{"d_model": 96, "activation": "gelu", "qk_norm": false, "init": "uniform", "optimizer": "soap_variant", "decay_fraction": 1.0, "doc_mask": true}
Each number is 128 + 32 x the weight over its row's rms, rounded and kept within 0 to 255. Layers, rows and columns count from 0. Numbers have three digits each. The size before them is the row's rms in percent of the matrix's.

# layer 9 MLP down, 96x384, rms 0.0952, rows 0-28, columns 192-287
097:119096158105128187154154165120168101137101170113177205220105149085139098162113147154133134098106110142202146107127142149179184084119120148086117115131180154139082133129135127145148107125088145115199108133172097145116170131105118125117138116098115157157167080102117157177175137172146077130
094:101156107146099128186169112132154146154176166167095144094096139165134087097091092102129106126085106189111134141156102150079123097119182094121137129107203125132152103091132088082113174151172121096060182140156087163165139165143159116215102144167151131168128167053145085145107121114144102175
098:107127124150097143107104139084153114131092145148125145103188112217111100164108119142171135125108108119151131146110162113086103120124188142151144043126135127134113108113139115135159079128150141056145086168194102104091112134090133147192126147053130082133120194058159157161096167135131112168
105:122120111128064096153128180115152147100115098175133141138114076183166099082165121144083092102099148167136161122127130142159094134101155146105089113163087151134158137113092140105150138114139097131113113087116142132125079159061134102059046095122175099090129132126106132142113104146159136112
097:108122070169185137087076125094123139142148173073126163103151113094159104162141073156133191124137087167085159143159142122161173136173074157091098174139090085144140129200168108126139132179094147131138129096115117151155181086119135110116141118150122175208127122141191117094127150120113148144
104:162099012130073107140148115161098093175123079110190095137114173048087129173129101088186155167139145127130151171156138112171144153082121136119075092067078174110116139063063095138131087119174083133108144105152118167120104134102100131164189154129200127076169147118138090094096168080170112068
104:140139069107122088156130124145142108151159130118105119176091150132075151108193082136091128080130130107137180196119102156119055201093113149115111146083151140140109146096138115120159126132149091155121148095107160103192106213155112088127100134134146139163120130156143068117098145163143144147
103:123134087091101158153169107099142098136149094142102193129130125144088152111134171118150154129129155168185125181100077112102132126120161156126087128110115133185068087111122106161082147067091113154099047129157111126205122146118127079143099086087170145103094092106155100091158105160139153110
099:134106151150143168134170133153146126084077146159142122134179118093104144141122140136153095116104157135161126101206124094104117098114178081127152115094145097138132096128086107153083152097097068072104102139069121142095156166115141099127192130118114131081122125117102095159152158116092102164
094:171121159112129111104145099141071124110121117147081118138130121160112121171135054111152166152095127159157129129165142125128099129105106094091121108127145102123100158184044124206109141105150137123053199112128140165161117083170112123127123108093159070210126139108128131114119113132122142111
095:164120170097115121099098151133156126095190140145130141082159085135106137031118140136143124097055110087078063105161146080123085107126129086081162089165146111135134156172114060106123104089143123123128107090103085109124155135094152200153114152124135048090078137124073103078134109095166179109
095:083130081135180131165136058148071130143128193088140107139138126141115152080129176117109127152108176171193078100115124135064145077140117174176161166105136092080059175089170140143159172114118134110086138124107148143144103133067114099134197110162125133160110141121106201107130120101127128133
099:120127158212119137183051088070157100148150141149157108157154142153111092164132110119102162122090195091093144094117145150080133052125151088185121079147169119122105129126174121139178119134116145183078136113100183161112144097178158116093168097143131076101111125188117125080147107125176120158
099:192120105142084103132122041142093125167105115153138125138221154132111121138130143116083118119157132151104153120118147155169080099163113159108079123049133086106138166171066143137167182099197122130119121133104068139131115110202162136118097122165171099108105105143164120163063152109076132086
102:078108085130157156162142137160086169098139148147161152124115053191170111152173149105190082155095107129091155147128166131101101112120135103112188148149119081090161150141106135132081089139115181137158186119149123223101190091123129070107125067134179143120117085182174123150086143120163133140
105:143120137147151100117120109123101091131116113143152154111181171124163098113126072166123141105125092150096145164104188128103153118129152126077191169074172103145152090130184152152137140146116200147166092127136129145085104180096116147117090165096067110080115145112115131141138064127143111115
096:113116164163154140167118087175111150123141084048112101188125140161081121155110159242140146111103155153151140147169138060151112161133116189132074094084111146107161162089092083118111170090073192106207113132148122137123096129082149111104159136142149110121134081088136103160148147114076135094
106:117108076149157110116145066187126119204188098175089149064118075077089116088167066072141094142115123147221107183144096069117107133146100070141153169083132084178128152110136089074080131072121170153086152181139131085112127167158085160123127065162126126117145131193152179181117152111103106107
105:107128137162123158130159134113143106120195121127126149131130164183127133179091148155076165162104110214106132115144120135137091120106156156134133170101114135162151094123146168141089115120090148106143108128105183100123178129123111113109192121097111089154113102121132126131143114195101110124
123:110142082185137173169168135095148148127175096130113162073120081109124125135142136115136121202129089172103107096103114170142121120145079165048168138138116126145120159103119117133128111114184108076057087128078134142104127143106133146130101134145109155178205086107134147113144118130205111155
108:140118107120075079125184133135144094111159113156086058126082108102145157119070114076097137125154108109108137190101067096134092094157108167152098104109132175090113133132097163123144195138109093132134095153175186126111063149116086140110093109159164141126147173116154099184158125098113132148
097:146094056166166146119069124167121104151110103128106102190203086147062140158091139126170169100120158102135156135137164121133117154168144156089113095139144112178121080146128161082162080121147070175151174139144068114089129147110144097137092127110148111122097183124154111157161096140084190106
089:116161123110102153124154104167131087122150117165125123123105091178175148092184142185099133126125160114158099138098125090155172077152181125088145131179085147206124124126117113112148127200137157104119107157131078130145110107117103109131082153120131142153144151172105196182097089116134108181
107:148176146137141184175095137107137087092146132096147166184113137073140128112152130069091091093129131154107135172172177071182159152137109128131092100177116095104138108152086066150180144154131132147062115096129139153111154175073138161081119105126161142104092156115098139073134176160113120093
090:106163150076153095111101168118104120136143140095109143116172131106169103088127153136102077091134101132117093108097149158074100060169085151153208144177129091162082102187139147049168134122133177133087049147133094121147095099116137128131213138182110104161135160114099199112079193192144170108
093:087148109126099091134186077132182083145161126119153093160107106089139173137149161142167155118136180123136119148110160210118138110170165098086149135144169062144193065199119174090158137139066105108096119094116143164164110117168147131082103042122140203157139163155181146173109140156076123146
098:081090157103151118124095138180149174152120112115174124107138014181085080122106069092111125135144138149111147182146111131192150152192075153168132128155182136094145109109086158075141096112185116115105074152137091172076176098141097151124170128092120160147117139184149141129093128098095113094
094:116129179118120132112182060150125207150116164104146039097159144095108098140160095169119107127107135110131126107113118114115120146107086188215137149085118159159180103152131099158142115169125153133127083079119178142154069109136137092149056167138162178099130134120135071101129143108143082135
101:120081153105166149161131134114159088099161079126120104123127099133114100141122113137134161043116124158164142135176160125086146166132067186141190132128119138086139119064082141097103138133151095133122118113099116172105152118111086114088126193145124118115173056068112130148109131154212150153